Part of a small language model's weights: 9522 steps.
Each number is 128 + 32 x the weight over its row's rms, rounded and kept within 0 to 255. Layers, rows and columns count from 0. Numbers have three digits each. The size before them is the row's rms in percent of the matrix's.

# layer 6 attention query, 192x192, rms 0.0346, rows 181-191, columns 96-143
097:132144186142092188100095126179142108174093175125144171108144144043133126088150202104124144088152105101091178156129101130127124132164170084114134
098:144180098111170102130117146086118154093170078108108134100155072121067070088127069144137121148115141207127140128103152120129156094147185168105077
102:155154101079112123114096132068097112111175164121144136112129118127133075106102045153126161134129086143167097122189145160166146079193189215142078
092:166139153126120121134120141153096156170108112181078134189076110165107139138167075128060130165162083142132109163201094156088133131150109076074125
084:040116113126113136145160119153143119144112162076133088116102118109129180164141117122131116111106128108071125155107172162172086100088130143137092
093:118143160083173120137080117135073162109087075148136108119128143145137081112126112138135113107161150102128129093142119094130104198130093035097159
111:111124135104077090144118141062144129064137082105135131093147134110090069172130128099079119162110119116150109137091122139132156124157172187142080
099:151062123131100106078105107171121092173094168163144107169066126097168173167151139133145102097141113132092153134127099173099102168073137123084121
092:151073182162106093103119089032160143169119127143135145077173138117113075134091149111099122163126110112138097133139114065104144173168135143127123
114:113129167167054095101146082107106114183151188101123102111121075081126141048126112138149102104163099159102167139153085111147097130131098153138122
106:111140119115086149124115153173165110124115088103173175123148187137149175209151209104155125150097172065107095093090106143163176129115152099145128
# layer 6 attention key, 192x192, rms 0.0355, rows 181-191, columns 96-143
098:140142154105119061109138091120080109132118144153116142112092138160132114132110139137057182113068100170096101166183108149130135106115093159170168
091:070137166182131083118128205133113150133155124136094137166156119113078139142149149136195084212133103138133188138149118129103151177098048084134151
099:111144141171088118081119160155117158110120102092125100123181130088147108133106162171135178115083132195157182122131137157100104157066081119184098
094:158136103085128136114146109090129128118117118065138095150148146118120116061163140119137127078132147064135060106141120098151119137141131149173102
088:113160110144134112160153135133146120135140127119154144076133082148055051094110147110150070102096123138127120218088110090105128149084122085108143
087:139136132091131145116133168086127111120129099170117108142103108152143235130123106101075163134150118143140086042122103127099139070104156174061081
109:106167194141124131138149194152078146131082124124098126151147109143102174093148088056139110146126112162140170156079117122084070159102075121123151
102:196133080090186106127136129132161129122131161138136122131136140159118105127090139156114148117143100086131092113136157046115103089186182128139146
088:152136177109147146107121181135068149178106150169092104167103151136124107094164125054121129143077130129133163125173107150088137164106126181083117
108:138100117135154140085083108125162117156155186160143164235112134106155074068102119162144150103100107121114109171203142126111153084085104138104136
101:168093166087123136133133084137093128125121095142154140088114113149092126181067154129094201092139135118107138170063131111147124136195200113132180
# layer 6 attention value, 192x192, rms 0.0371, rows 128-191, columns 96-143
109:112122126158163089062107032124162129121163099108138113088146129110115110145113164122205104102132132073121163117066087145116091204165100150182126
097:134137086144053094143094104159183154142118067131149138167140095097162118180165145112102094153152127162150172105157192129046163171136114160054113
094:098138122084142136198221115205141158158123074128089179140119116103154106084120126108104123090092099077077143150147131119100135106212075075184118
089:152165075109111094177103100173131170148112079141119138161153108113117075152205127172083153108153125176131148148167173091047142096154109169094132
093:139126132086134069165127192139118182131159114148111107081161114135140128143094080118111114175111102150201123171129150156106135073188137157139089
105:166150141117063101070111120072153110090190109152108128149102144098154149085101084092134091150100128119113089106141089126143166108136142171121171
104:099114110130070099140136111081133128149160125133152089151133172118132144176181142133116130133132161103090193122119198096130140157152185143116107
096:103062132123139183162162174205124112133068101137111133148114121105133161165085103121134164130097183091102083150130112107081115098104124144102148
077:129066137155054113076104177139089062167118070184144199160119137124118135147106102082150118111122155126110062129128102126094141127129131078091131
101:103122152139126139151177149067093076113133152117119066092142142159141163133137181089084159099169142132117112137106133142128147204108102050077085
093:105144093141164119164089195148086170120115160151144146133100108130139126166125043128131126190116158155150067123199132125091112061103191145114137
089:143125111122177063121119172068125225131107140103155110101135104131133116125160113162139167152177090151100126169187188144099128100180105161152106
101:110143123130113164110187141125145132112051130148099229110103153058144128124146097110162155100124105095072088124138094172116139118179166159209127
097:149107148121130193151103154151161128121146187126086145155128131091119108064096145133155159082133147115084091111159106161167126073006150172131193
069:080184120131168151146078077147137140167163177082145049127164105170096121061146121146151106126176129149139213113150168123116145102061083122151140
076:085094120098088088120182150133130100164109047110133171125155156122108112154126086108107144156162090164104141161130142138174153188202155091106097
067:128116192146114132129164165182114072165138106151094160129077142103082157141100127112195138126125137099131090160056110144149139112108128089134131
076:133106153132140128133114163218121122093109102129132134117123112125125138066052094122107124149092127101151091152147135163081154102151135127156169
090:139109103102112156162119101055125104051103154136152162128139136142154093165098140159110157112169168173117093088142176112135097207154116113122163
080:105112149101141066107180165161140105195156088131118100060150155154124173113149107066133126148084124138173111153104126128146157135177185153126099
084:159126116142118130172086147166123114142112117130149108152135138071143157205115112120132121098140202138162138096111164106017141163098077121082140
100:091130205121132157194155141211149130163132148151110143186099122113093127035103139150111108115033123111142175142153166120103150088125050116116142
091:207129115132094111116078103109155148154208074110111116170104111128144118155152123113150127145175127138133148125109139141125172125072136186120140
104:114113077101167092200130083092141096129097128116145055060107154120135156192138100107079140127129155147218116122146132093139095169181100160136104
077:181187089135126192164131089132183158107162204111147120181134069074127146056087128157147112139111119099160190119112141131103105086052130167127161
101:104116157123086085144114143091088127148119138137128115116144129159133113153118155128109107124114087149122127154133159113179119128176179066154141
114:071122132137088136136129166189122117144103107134151129158114103147134129112126116148111095116121160115123167131116159086031138189114052093087111
088:055141126165087164087119175158104072130163150120145186139138123066152128056118158083140108119090145126099115098117092171177143136064202106133140
119:159132109117131163084195167119130124113139126128124082131182087154140113100098134158138164127144127139125105145134096103186152128101108143136116
102:140087115105180170175147181175119131153079153162113173178107147130143125154070060148156172179144143115095079145198124155127140086108118141112146
107:138086098144155210123152149146147103124102136115143109159128150094112150171096094112127143102158200093112121099113161137070101201084108139131119
091:108072156132109140075179204185087115126116070166146176140084153133102108133085125119168095110169134092108096149114133151107110113134137098100117
084:139144141077127154164125139029117160071108181158103123106095155131172166130101109127109175167125115131115093101188107171111137087148108116183134
104:185119080155146169122156086133174124096074120126127216148111138044136149154101149109143160107134131115099123083132117127098164156167118160144158
090:142129097116158174167153121106115134128087123137107099118105112113148157182157087114170161145146205131113056132096118133136087146069152171164135
074:126140126175145096179132145221112143145147104123140172124123173089083131113142147128128135080050099135101128170111108101144154167137180143080148
096:124134135109103140140105134103103124146143090143112142075081149160117120135147161125080141130118122104182150119098132115108096082182127070107082
084:181134125151167123129095121099108174120146125118166165133141095135176124138148118159101114142149147154139133136125186141089139113116111146075108
080:108072167112125080087142223115122162178170099155111133068113149191111120125132131094122152128178121111145087155122108179181144131138178128192108
104:117137095115130080176122130108095079117138138085114114118172134140169136106088120134080097148068103172135144146157153090117150161165132059088100
082:143146123136101113081159075161108098095154092126159102146132164097127163117102139081154082093085097090157154157046069114121142193128096089133105
078:132128154091167156111218201180131117163142139160098101117129158172104131081080091068078136127077122115165123149147130127164142066074141099097173
082:122164106094191110138137055094101142088126208117124054106112131102166126129112089071146148200131149122145131104143112146157135136055103105165106
101:211177054103138125146167122107111196097103128126126217081122120077152115193122100118132134160104111137087096110116121139080165077171171161126084
073:180166139142110122163048148127189189140126158131138098104153151076060098176118187133138140101099094113135158133124174116081097099141150103142130
103:114114113161128129087117106098120107070090135130172072129146139101178140148169088140178079125227162137117113104045098116135115255120101166137123
107:170109116179128180132149173212135125155108119136137133138173095078144126178131096155153138087135149110116122130124154121108101185088165182102139
088:126158045126142143111111052070143141100090132114168151149163100163117107134176193176120155125181102163100158118173128087146136180162085108098124
088:148152121086176088163131175065121153098124164088147084102154108171169123110115118146092113162142140137120135142162200142097122153140118086132120
084:112089125123137148116181143184140064138133127165096116127134148082114172164073086101137130140103190091126095129093104162122169131109182126147151
093:169080148129148111136088145187101118111112134139172091152139099169176109169090055166102128137121193145155133125139128151072096179131140130152134
072:200217130095133115150126096129158193109143158096107107105142102131102097093170153197131124088114073122149167138137200139106157102154099182133154
081:090093164134072132072134126125156138150149106160107113149094136110096137099148113123194099149133156087097138124095122135109143145196116118166154
099:156117083139121109114110047048146166092154123096138107121129141113156130160152144091113131137170116102138127107108167131162145175154131134142105
079:118177101139117121147125126093152217097139144132100130112115115148119100117235169151151151136192094172129152086164131095132120102162120139178130
084:112110075115141087143118138130087150126164099133152082105156065127144151177126069118138164133184174169143111171148141138032128164122106155110094
103:082080116098150120165216100198118099151188138121130084108157125102129164102119124125076141058103142091129124168094118075136164151091021129117146
079:175122118118116168106168169125156109159147073151125221106083125067087128161080080065156129171123132118074095102108106160175130124146208140157131
080:142082148103114128136160097152169080131098090169106164134127188103090146099080153073127130140086098102145105129086089136192189077145135119152142
086:049128116086101090100164076136159140102146112104106178178125096125158150083095120116126154106096145098056150133107146097160153177204122107176125
100:062137127103064171153125093130143122144116160152093189138111151106108126095164187121124173084133111160075136098169120118207144104200174125170161
079:151158141139157104171150139165114195152097091104122072098133105133115106160197105184143126131149123129180081118173135103077077108153070092125075
100:098132142045134093156147194140119129186143069139096138089103144165089125150098137109070147144134117142138147159159174115118162072185131090125109
113:125116092128170080173078113141099145162135118127116095077082133169088128164160116131086134176104126198186093136155121107048118096153171130127099
# layer 6 attention output (transposed), 192x192, rms 0.0855, rows 128-191, columns 96-143
107:169125091141138089107169083181097127074174189128157121122151141085107090132153203156103162143112134116140111096175209112092186161129145129162187
098:115129139164172123096169124128129158213081114144121173166133142117160076180106116159146083123097147099072184151098140129098086109120110054106090
094:165094124123167110115145113140138202148099126106140141132154089079134124139135112082151156109143111122149115158100156157106172115129077115139155
088:108123135173174182126164167150170147210077124143119171145136132108134091145163100117159114141110139092078183157106120121158102128116089068130111
098:084102114094155132090144156112063125135158120089173149163122120135136121159113086144131160128093160105105138171059123121102206101083131126111112
117:139113137133067104084158120135076079126160136226156100166117144101105151143139081113137140102124152122128069133134118136124199107115151164124124
108:141149144195127074152141139162139143167057107104073123149109134179175065129082121141107092148147075104148151130122102088147039158150133143173096
101:173108174051100146158086107102144168169106125165106123103082109158110193140112089121124109109114162144168133124115082147157137136163062061097181
082:187101141116100101110140128095121135151169122197114119139072104130084219160138074111152165096152151147155102117142115134094173109101099153093137
101:149150151195137138170134143194181121131099064092096090120090106133117146098099182074137125129147096108127170128119076132145063141156178146141101
096:098114122107111176204108196106117125142108108114142138123112129171074139165136085099160111165100162199123117183067106126149121160104094074106148
096:048119134170152142184142173129119164105114101030129143137170147133120064130133152138151126182095121141085165205063166103136103150106132102156080
102:150097165079140106194101087124106180101111164129112094063136131165127126132151101154127117131133129162183065097109173138161166107152096095148195
101:121150172080127192143090112157120090135131164158154110095171106122089158121138117140133125135128180170113105152164121154199170095139122050140167
077:051163116195137174124123143174148115140129103096118159125151145093135089116121176124144115167093136133073187170166114115136081127103111066144101
083:166103085094162081117182109098097127130138130149128139158078155106139134121124099122115140150143121122142115085127145124102139099131189218129098
078:191132123097112080112118122071105127141153156151123129107111087149164178136094145147110151117159101127178043073153127109109209097108102163107142
078:160098131038126132064107106069071124144153189155174147154126125111138176144112074138116154110142184137156095173109160186086186081125096137114166
098:137149173116111204146145104166166115149102114185120136102103164076094162107153085088163120139120158122095192099173130164143081133168167105149153
087:160122108104131063080123152083086123151141155121103121117124127174173132135121130157090152139150099148153067126132128130080178123118132186129109
091:150144168138138171138188148197138118199105104144125164147106140112100147155124070120156121124084183121112186171100107137115130138147111051147146
098:139143137079121186048114097104146108137123174147167162142138115045145192103111151155147172048111155109136114171143129148100131106107085129135168
095:120148152186153090103165141187078090176167109155150164169102119131105131149097071127168151139092150083088139148092126098129133073109157055159113
105:178153132102108143149164127136116104131140114191135113121091152130155154150109068065143143144079140102142128100131078148142131139173165129154132
083:089162146101118195105117109179132111121120148133175131109180124097110121135106124147150128118102177122104162172141121142161134114126105020126168
101:129107060142114076123137136096137118088112095085123118167120142154155090104131108099088126100176097124142136143144101107142064173104164238167057
112:148114178161112152100141152140185172184097092140083167114088157112131203118117130137163123108133161154084197136109118153066059169124071104064153
083:122134139110129084109064128138099126129130152137131127125127113153093157166136124115128137111160121208130123183098129167103069110080089110093104
116:071117140071131120129120087108133145115140164086150078107172140151103108097143151174087090130140168141113169111181136126155142136184151133060145
100:113106140050128121196118114089140181150126137085095115117128127140075132128135067118119093154109163144135132129129116143169104126167105093118182
105:159149199101133164165150125179164135186096134155113129086088135127107174132107103149146110142090163118130156132139123144156104150178126041123218
094:176084150127128114141137117124127166148156095172101157125049134120094207116147107122146159117162139118160120077130143115097160123099100114080160
090:103104153103086189195120124137076120070143114137157080097146132140107150131142065089147168168112154130138104156073113140187147122135172140179141
105:165153175117147119191133066132136180152065150164123103080156124140109089107126136132114056109150124133148114073135165142139129133201122085131167
091:127143180088118103193110160159130175146126098118082113081082122184084115171138060065128099154091141147151139151122066117178130160139079044119161
082:194129114072179110109126133087153131189099176096137161127167105179135118149117155148127108094169088134138099135139134136098134097148061152094150
097:191109113189120129153155138110128091095129089156144131169076105144172169109112136091146167124143094074172081097054124105141144125095168188148109
085:082130157153144155140144118176144133131136078104126150145124148103043094108130122110156108140089163089083227165123145113106082099130114030126146
084:127103131131137065155126182089088146111164136109127116113108117164150167132146146136125166160149107154146068137105150108119199109082153171132109
101:124116077109139136086151132145152098165084114101156141200137150137128125156136089055095130108137106138073179155148088165093085151182142180109083
088:208130105097111072056152050111075121105177152177131122115112132130146147129101129150096144094158128128178124051178131138056177116151131183093135
081:136112151067122120066091120070128136174144171149117107125114123145167206118112099136107129101185119152144076112134085161133159101142127173094133
086:116108093127113125184120092172078094079152108099113087116152131154091088117119087081124122214088122126113160129141123138136106156146173113155127
099:120115130136187131186141127153104182149081125088131088106166126179092039137147070083130076159138129103100144091055169131120143136161114083103139
078:100137105135152183129113127134115094119068202081156146109209158152174063113154190171113106129136116099109150146107150091137165171118145115134136
102:165153155146083125141156116210120116127167109179075127103068171104111151120151127128126118160094139141145177065207123129080140175144141114117161
102:127148163089156114149112137132144150167086155067099131083149112167093066112120156175108085108123145164131185153159137114149097163149083041082169
090:093138120191160138129143109133183162154081112128107130112171173119141074141143159142142077136112092101069177090124158122126036121177179144135088
094:066136129162134177155119155178123115105129083055131146172114151114088145133112098046161144165113125137079217177067112145108100158125155121145078
091:179109134053092072106098106099085128156153137176114102130093108172129174139107047120095140111150159136193091120149103161114169122151082122124165
102:101097162091090151144127139162126112130162109100130153152081136137038184114143069073139147135111205148113218166130097167118089158131093076106175
081:055161140154174180104130151160131153134090170065144142118224128108159043133143174169131126135116125100076154159095161130144138141109126087152122
084:167115132149093065083111131133106135143160146177073135128109110089175169130112155183135168132132127135173058132174174124075209118057091143142157
103:150154123195123077162136115194099148117139076128099124157126135150123076136086129080124124161121093119096154128143140127118139135177167116193084
084:079136125210149153164138175137152147126072105128105134097164151117186062119154174149154102160126095131108133119112150094159089153098150131146109
091:054120144124146163180186183152111169157138078076138125118107129126063108198132078093159140183060171139087209209066085124133104142104110070107117
101:166117130035128127058135095122143144124159131148168095102134086063110119123114156174096174088117149094131117148174102139154159092174113141123174
088:177095130090147079136126121101084134188139147180119123101083098141125164147123056114132145144146122106179059084118145125109208095132111127109168
088:210109113065142067083090062084101148127145165192130109110128105157141135121109088120100136095177133105183066085141111149116202092165099156122127
082:091065131112061090097120080111131198126121114139122123110157125089146175188105103103142135087099136190089129140190141158136074135139105175143136
103:156119145129138128139112111097147119151059134176120132090142096127208131127120146157154154105177073136149037103167136117176108063103129155174126
085:090128109192160147189191191157181182114114060079127130155122126143122063121161144098137114156116110126119176117094112112139157170104144110120097
098:140091103119156134118151156086121122149107119128126141175095124113189161156114080101133177153139106081134095117032109123140131111096157199148099
110:144098100164136148163171191103128112157137102146113137150101125166142136153137064087185139166100147108134121132049091120138130159124137139135097
# layer 6 MLP up, 1152x192, rms 0.0888, rows 0-65, columns 96-143
101:159108132140153145143108135115139109162186165117090113173115147226165186103161149127097086118114094061112167099174146153179166071088114132106118
092:085149119137183219088187206153143142130118152130102163072119125065112172114121093129119145180141151129168146118090132141164145157165120161168113
105:163219132105092106141113124063126130119111166131119214141115120119114119127121171139176162132118108199111127120086151146146110122136095070148096
099:105122142155135142178162164107054162125140115200164061136069143176120152183129130150102147126129165186126180134142095126124101127108087113132138
107:108159093132147133167090207081102139137114151192124191195123112119205133103118072110130104153088097136186116140112111126120104101146149108135102
099:113162131156152196188128158111146173084153137136102079108170123104155181150120130038136139142101117143161120106103086178157097139119171133101113
095:114155198130077090112190149130094154129151108151038099118117102142079136158151111107119148129102085136142177135128135127162097116171173107171124
098:129135122167140059099177109128083129131161147133107077092120127113151101153125113139136115116109139098105196077142111120105167156119142156166125
098:040141132130128133121131111111138188081126149113089131044127126112165141119062130142147102119131121097148131108126067115185118085134129086200151
105:115062183220097120153145099130106187085131097149150092085119131125139146122111149109099147157114093128134202103081147106131117153147153137187127
105:086091196157179091130093095088140132103157126127104078159119158142107105094140112138109089154074063069103116128144121124135124141152063127180116
103:123178128115153083186122101110102139065112163158085168077101172139184121126109133097069101132099080124055123129121098115174160086111135144172118
089:125161120155145146182134108116141175100154121178120138177112087161119084141137136161131123162065144121118139095128145137121113117138177102106068
101:078173094103159177140132158115138117153175182153094192148111177136178164133107141105124139122123076108114070134201122200154125126131140134120112
095:112074205129165081181106131164149116197105119140113102081111149181103131154148085099115100168091121098104113133180097088147083127123122115170134
102:192128114099099147118175142093101105142102168189101190119109142148123153152107127108112165085135055147124158183179104144100141126163179129154087
100:116116133091102157095154096111124103121132160132104060071111137157105168162146210125144136098087147136172187111166134107109095139160096139182121
112:106074076114164115144147161069073108146202134111169106151119084166197130166010138156124214131118132109111138140147123209160153136126124099124096
097:159106137167139173140068206117110106155155112119134151164133114169139200141124121076117161146118131179129108104085151164149105066122146111093113
100:082112185176083130114129083139085107153105097243120120072102167145093127147121113107128148076148107179144177125139050128137118167164140129136051
112:164104152174077123166153162184138106146176121131124096163116098094117171130075185041149185091067129129152142135126117220086071105147131087134052
096:072164084129098114113100133124135086104145159143166185070111126130129153084048164125125138128156128161131152072127088140147123167157117081128065
104:119129108125130098112097094147120137059135117138147122224142140183118106092120147151127147131128108139085132101132123171132177097103052163116119
090:139137122089108109181070109159075157106156105174133192166129125149140119131094126113075101146120122127090110116181089181122211126175177093123077
102:090148135143121153129090125144139145110167130142106129185103120147124143085158118123146139126138118139108194146149106179124125163113079174131121
108:090142154132158164128056149092128097136163180123121080088135105220112152099127094127140114120159134077116146093120143152134077191136165091124145
095:083210138128093043135124167072093166135130156108086164128137109126186101083121120106135102154088085180114166115145128108143191139184164139129088
108:131149128144110160110154134090125161167116152144126177196119140158158157112062159114147102086119117088163109099157093153142096117153105122134129
096:027194147106116124195143166102060178118138103128105109128141070100195146134104090033150136111084119117129095049072090141118143136104133150124129
091:152087117161167144104140153172083073112100146102123076101134146107122120139082121139135195159068155114106166129125124147124157113124055113145104
102:057125179097096080138115139112120158160155092138129072082112111178165121089138082092092110194111141074124105129120084225163160186139131089170091
101:151169102145169108179104166147135154093123098152093054112109103101183118159144188083079131129081119120095135088089118159093140186121136100195109
101:149175105145111131134137130101105142133176081158144115183097086094151104151107087166109134109149117107132120099187104139123140160128179138159120
109:183120104110117048142093158117085139111117119126138120064123124159171135168118180115133133182129119143133135111161158178091080164139127120149117
109:055149122131143130107095089133161183133194087139136127082150136089091160116178196124116123131095116061139151138115143126109074171130167134163067
096:120102170111120154094095159156092144130112147111128144115144089149153118130065171051054188200106108115141195125135117169177170169123126090114132
097:169144092146136147105130107159127134096125137148171122131130095107146131100047197124140164074119159128136181099098142143128123196143088097184162
101:103123214182096110172091066129145156100117125117111085131074119100148138110119161178134197138101127105130140150107069150110195087123097122168118
103:112150149212171093133156137120106186133124200135126118092081111115127104121169179153130160166138110136082139101156108087193121120135088144131094
094:148096125128130163129143105087131152067134216135108144118121136119165086105063194149127150140115095029113160151087117087133113197132101128174147
100:174109181156090144171083165137107119087055151156156186189088141119131166109128104129121104170143133158159143139104116110138164142107146136129074
102:160188162133135086129105103140104164026173137143136124091118157148134128126109121119136128160116140077092181095072099127084109166203145184177088
096:159101105103122106162113144053082046118158109110110126146145145146170129159083107124145169087147161121071123116082112134183160123137131046122112
112:113133154173139090147068114079098163107145087160114136171131138089111150178134150104147147185105130148108179107095140141127168121060117101100103
101:126146101150090116109157181197113128154150138151110166117102124136167194120087109129117118166126096160184108131111158142111161106158150145141081
097:174168124095108108186130114138086097099114109130146114042115148133143098165126125092107143106100082145065114131131065138125142125145144139138098
095:081206129121159120129109160136101185016134204133137197124105099137176107114077117089122127171113144058119139101104113141154147105171124136199132
102:078162198164154113116133131147091111120118128109141098164154098146119169116080164121100131127125126147117133118102095194086134171117138143142101
101:116086139102191111167129126179102126148123100141112136088092163168096159153125105046087161165146103036075174141169112152095149143137116062142161
100:146094157126150089206179151147085151123129207126063095077098140114178109101142108157157080121081092109026131113134143149118161144090101136144147
120:089152205142100077122095168108052173036133133140144085103117118169114136149138152106099115134148132133121183128101116167098080126090127121146096
096:107187103119156135177178183118144137059103193121119114040120124143185122148060148091094123137108162106074097127131081138165113124123136169183153
086:096070148124172135133126170117104174140147085140127116144166196191111172147078111086135087184090111103097124162091109106134125163159136090098081
096:122116150116039156129075093134123081113140108107071126086128104123096083149147168177127138142121119116136189133144110154120098113157125140165141
104:068155132133138141154104101080133120031116173175083135153059161135174120100100160126126184103122126057134104112118112127240132109089088099170148
105:121151149117149099154086134135060144103130100199066120117089095183176129127162144085129139184136118139126112106121111084141168196195167119140097
090:158113149074127159154107124137084078094111125143167146117116081142203118136129093103170115129134143171080111072111105184156130149117140164118142
100:109108139127157104149138141097122122127156129147104097079085142100140144164155127077096109140103107162058086123140106148104200183128171204143154
105:161156136134137147143114157108083095107193119139108190193132147146167152185179149123163122119108147173076104045096069154106140143114127181115091
097:098148138165122073174141137127128173107155145167122153111111089160113095136126119148129155118158095122152130140105135150085147132167165125133058
109:102113152135086186172084152071088073140177092126146131160124111160180151180097166121092161152101105155152149124177105198139169086104139164101150
098:134137145128109105174146221078114167137163098135106143185138066163161171171176148094098129191178099128126142083116140133115143092109106158071124
112:055107108224152131119110140112118180083117165140134131153114163112126107097124087123140126179082119085148184114131128127118140217138141158104081
100:142110174101158175162139156201115130134128141154056146075075191086136138145100108089129125124144093038088100127174089123147185122153110130174146
092:140155151154157113122158187157120118147099146129133117036125118109174148149088115110068128097148073113135158085100083132129172164134157153143181
101:124205136159062087130129133133120171103095133149129110095116124146139115145121091105085099208099086133169162021192108158109104155153153159113111
# layer 6 MLP down (transposed), 1152x192, rms 0.0827, rows 0-65, columns 96-143
090:128129121125082100123163124150130158127172147120140121104134183146142132171138151063113219089105103112148151110168152102189163103088112100148122
088:149118130130172114127066192092118163110134097090148168157142116168111154099136125146120121189154180165045140080128162086114136118097139158072151
107:186150122099159133130130127151139129149163181090087159048067164123114054119127105137104137114150104132085142136184080151121126129148084103134137
098:084145102108089107169143151083151189175163119127084142144133107071151154125142094139170151145108092101210084094165102172064105129111134120117100
124:094118116158163083204128115116140139129128069082128114098185124139100126094197133108149077144129148097095125122109152081134086166113065136099116
093:097128165099097115127112115185187133162106135099121110139104155177115114102112140122157138120198170128112152128121144130120135134191097080149132
098:168064151138085148154090112137118211107163125099150182134112112176108169106167154132146190157142188151092205107166156160076129141097159121126168
091:130160121107105153160146106126167097166111147196099087166099190091093067080134099093149188148092161105131133159142109150134146098180085093116127
107:123134121090097129190156140134108121189123157153089177159069146102123110116160146123092162143126121154184121171144104192130126102168099124077079
095:160089142108093109196159140123148139146105134151097111128074145073131166094145113171210123113122143103107125088157148120178113119133112132169185
115:158167144138135116163117161095137076129159132142159085184079096095150171098144099157127102125110154167170118138096100093136113192095088134129092
101:147139135172168113187141050141140126129124109116146080171143148101148132124146087100133118123147124100102064153185165123162159085151107104137110
081:100109150132105133145135121112132158155141112165163127175067079161108152116103153149126160084127139151085129127119190106155167131096109168107125
103:084121197168091080117121117125152082146117108093199110140078109148151134115146118133117133119157156086094091050067120142085126112092091101220196
098:078192102180082188093138156141117149149137124141097140126097116071163086095124172111122180104106134159162130101120131160114192166085126110121140
092:070177135110130144169165124108078159122108177100139052067119162150115181146137124109133121114119123131179116106175181179143097048117137097131196
094:146186107119109124112174132106100171089107118150169105129150147101120061190166121143158033103153123147169127142145132096153100159112095147129125
100:117121141160170148140139148178103174127105212089154127146125109158153145139132100100062123093085154130171164118124145103174138139093127119148201
096:129174091092145162183123165149094171074076126083136129114093100132105102044128112136171085172148091186160144132131166140114111113112142165070191
094:121181071105131110146118080103170105115111114127159152151144129117143091144135112086127095138138077117164144181105109126131130055139064163119129
101:091081117161131138162120076120100185153099115028133097109166123121128103071146144148160117121129163061101174112103139117150129174133124103145159
092:060167135078093124155121131133152176112123146166112178148113160061068136088112108138104077209169100145127079109157178087106091120124150135120065
107:170150120125148148102123109104124120129130124076085128127106150077107183162142100073061091129158138102086135172138139120136143154154144108119166
088:101139126093186153125182144089165125106165151146117133081128146135068114116152139129181134165153087119137123124096173087151117103118090187159143
093:159114098067138042119209141129162112131102122110138107064091133135173125080117128116135071119139112155140074109152192122113134135158124107150148
098:122139086085122039143204122201096077139139160105113140187137127112139124129097114171152179122128158208156129106093113147068129096133108140149067
096:188076160146130146118100122136114060163121088099136136119165145095154118121141186093117124124117159127092100114124117165099122126127160086169190
103:116102124170173139079135130085096155119090102079132098163130080168113095112109148113106174128112161136147149110074125155101141215091150143142133
088:115125123212110168076108131086184123120107082039132098187138197169110144082165113115140160106152136144136137146171127113152120156077099093137145
094:162115079143073113112101101075064060140177118124134198162239119119132136154084094116194119100159218132105143129072107107099186127147179129081115
102:119141135176113172143131132101149079107109186125110177147139063110150097193173118152126152118111109103101092074104099082117173133123136134095126
095:109080092118095167102162144126176120173135084125100189111078160145090153147140104127174168147119173087060117154107119100143107167135127144079144
101:127154049134110168152107145125146161114106132122139145041212048065141080180160154141135103128133168128083143097095205128144120135132160172124085
107:126106154103120109159135087153075077113113182059133111089131147184080168131076133120128117099091132128105157142148132099137130104135137141085144
108:102114162078100157211108083133110129132128137100120172131118129116055178137176125143157058142130123116139097078097183197068142113043163173180067
094:142106128109100112191146148142161148108100149022097114141131098140088066124114138132130130080096106136123062163127135091121100126114137124182115
098:104152129089134119153103181138082131176097101094085096137115156080143140169143098113049107161168180145148135118102084124130212082057131106115125
100:132079144148122108097095101082162066044108104114142125077095103157121109143082190168096150116096085084143159143133112171101149105152193127128207
099:185135166035158180095092125120143135148138125124178127173178088126131132162111134194130118119104113114149095097096145138151125124136107146118126
098:132110120118102166195097141131119127199077139148130089101123149167108092189112155129169098103104177134102111187141131159081148121134135151059112
108:147125117049148098118168112147166148179133121199050139165125126065123125158179130107059148077123092108141150203094107122112107153161133167125122
101:151088123182151140143165102096137129114148156096105115159200126107173177165153154123136099117140151114156103051063154179128169109077159127123161
097:142181152145181081121168136183157140142121126117103123096120094079103073126174094118150143161133182100078050107128082130113130153126099113114153
115:113103161164137116115142142096152114127169134088138161142192146129156143178178170144205122117108153117114119095111110145130189129110158128174173
096:149150125052186131131110152170138181119166075071060131135101113116114119173104111074089099166114107105155140121119165133102195109093104080109182
096:162183070121122167089122186077094106125112082176131110128112112118079107123133136098162141154113152132124135136210116093038075147166131076116116
098:107118134097131147121127076133122135114108127024122147114143131129116055138159157127087137179136150124133106162150154179157151094134113124083105
106:171145106082120103153111163101086123121101082195174065132160107134078158069090125131114102169094105108100085172093095162128138120120140105091079
086:107148118112057080107185097153116203097153082115171141112126095097141149081110170113134136161147192142131146136209143162147158077099120127096109
094:150131101063074161189158162150106128113160136166181153133114150130152129078058067118087142182118141109091098111157104105172101094158110114173106
131:056140115110173095152179134099151142148119104194127136107150116125092141101162095164108074146102099124109098136063182141130156175102147095088085
095:138130121118126104159116157133098082173096142082127119125131159105099094151128141112103133157115156183163120182116156174133133066147089201118088
083:107137168134101096106158065141179145202176097115143130156111162079169071136129137184089152096087166103126126137176144139158133115124108161102105
098:105133111108110132154128153147128106107108098120151186161092147119090131132128128112073159138086150114153146203120164137094142137161133189130183
106:134110132191147142132127103049071164132156137121196200125164107177127058113110121129123104142132102078176151134137129149128185120175129159100143
102:064123200170114142117109095048166139076124142109179145115139121144186148154132166108089138121119089061106135111136086143122168158141108152139117
092:091178154203116132099110095124181129114086135078103137157150101148121150072103167079145117148093122107153134117101123132107095134134136206101085
093:138153102172071156108163096082121186097114108098152134153176108160119159171095130131096136098098135103128164108150122086153166096097072082144083
101:118159121082119175099135106111133139150062090085107148043117144114144134108125149145120148067142111120200125154133204090191174053152102116160130
092:110134114140159126128101143106123113143140182105152142186113098136131183134123152168184089133128193145111126111070136157135188149139104111171162
110:117117121149098129080136165116142193143106166113109145134074123118145085116119153099088101139177135106138126094145108093137108096181073130077168
086:145174131144136184085116112186139118132107132140131157181100142039148116120175145095135105062064090101154135133113117141097145092100105116140114
108:110166078149149083144147105103126187110144053123106086119109135124082107093077175108161153193083195183084135192109123083177120115167164116154095
092:113120145183105105127163133121155115130126115128167110163108116107159146144119186178136082090103162210119169137109174132086103123110138098129147
088:109143106139088111119139127119143145180198099119179116121132120129103143079091160143158057172151160126143075164136127154122147119144101153093073
096:098176139124100068147150147168126081152090183131123140111143100152118108092116092125128084087108086100083134134170130148181103124152167103102118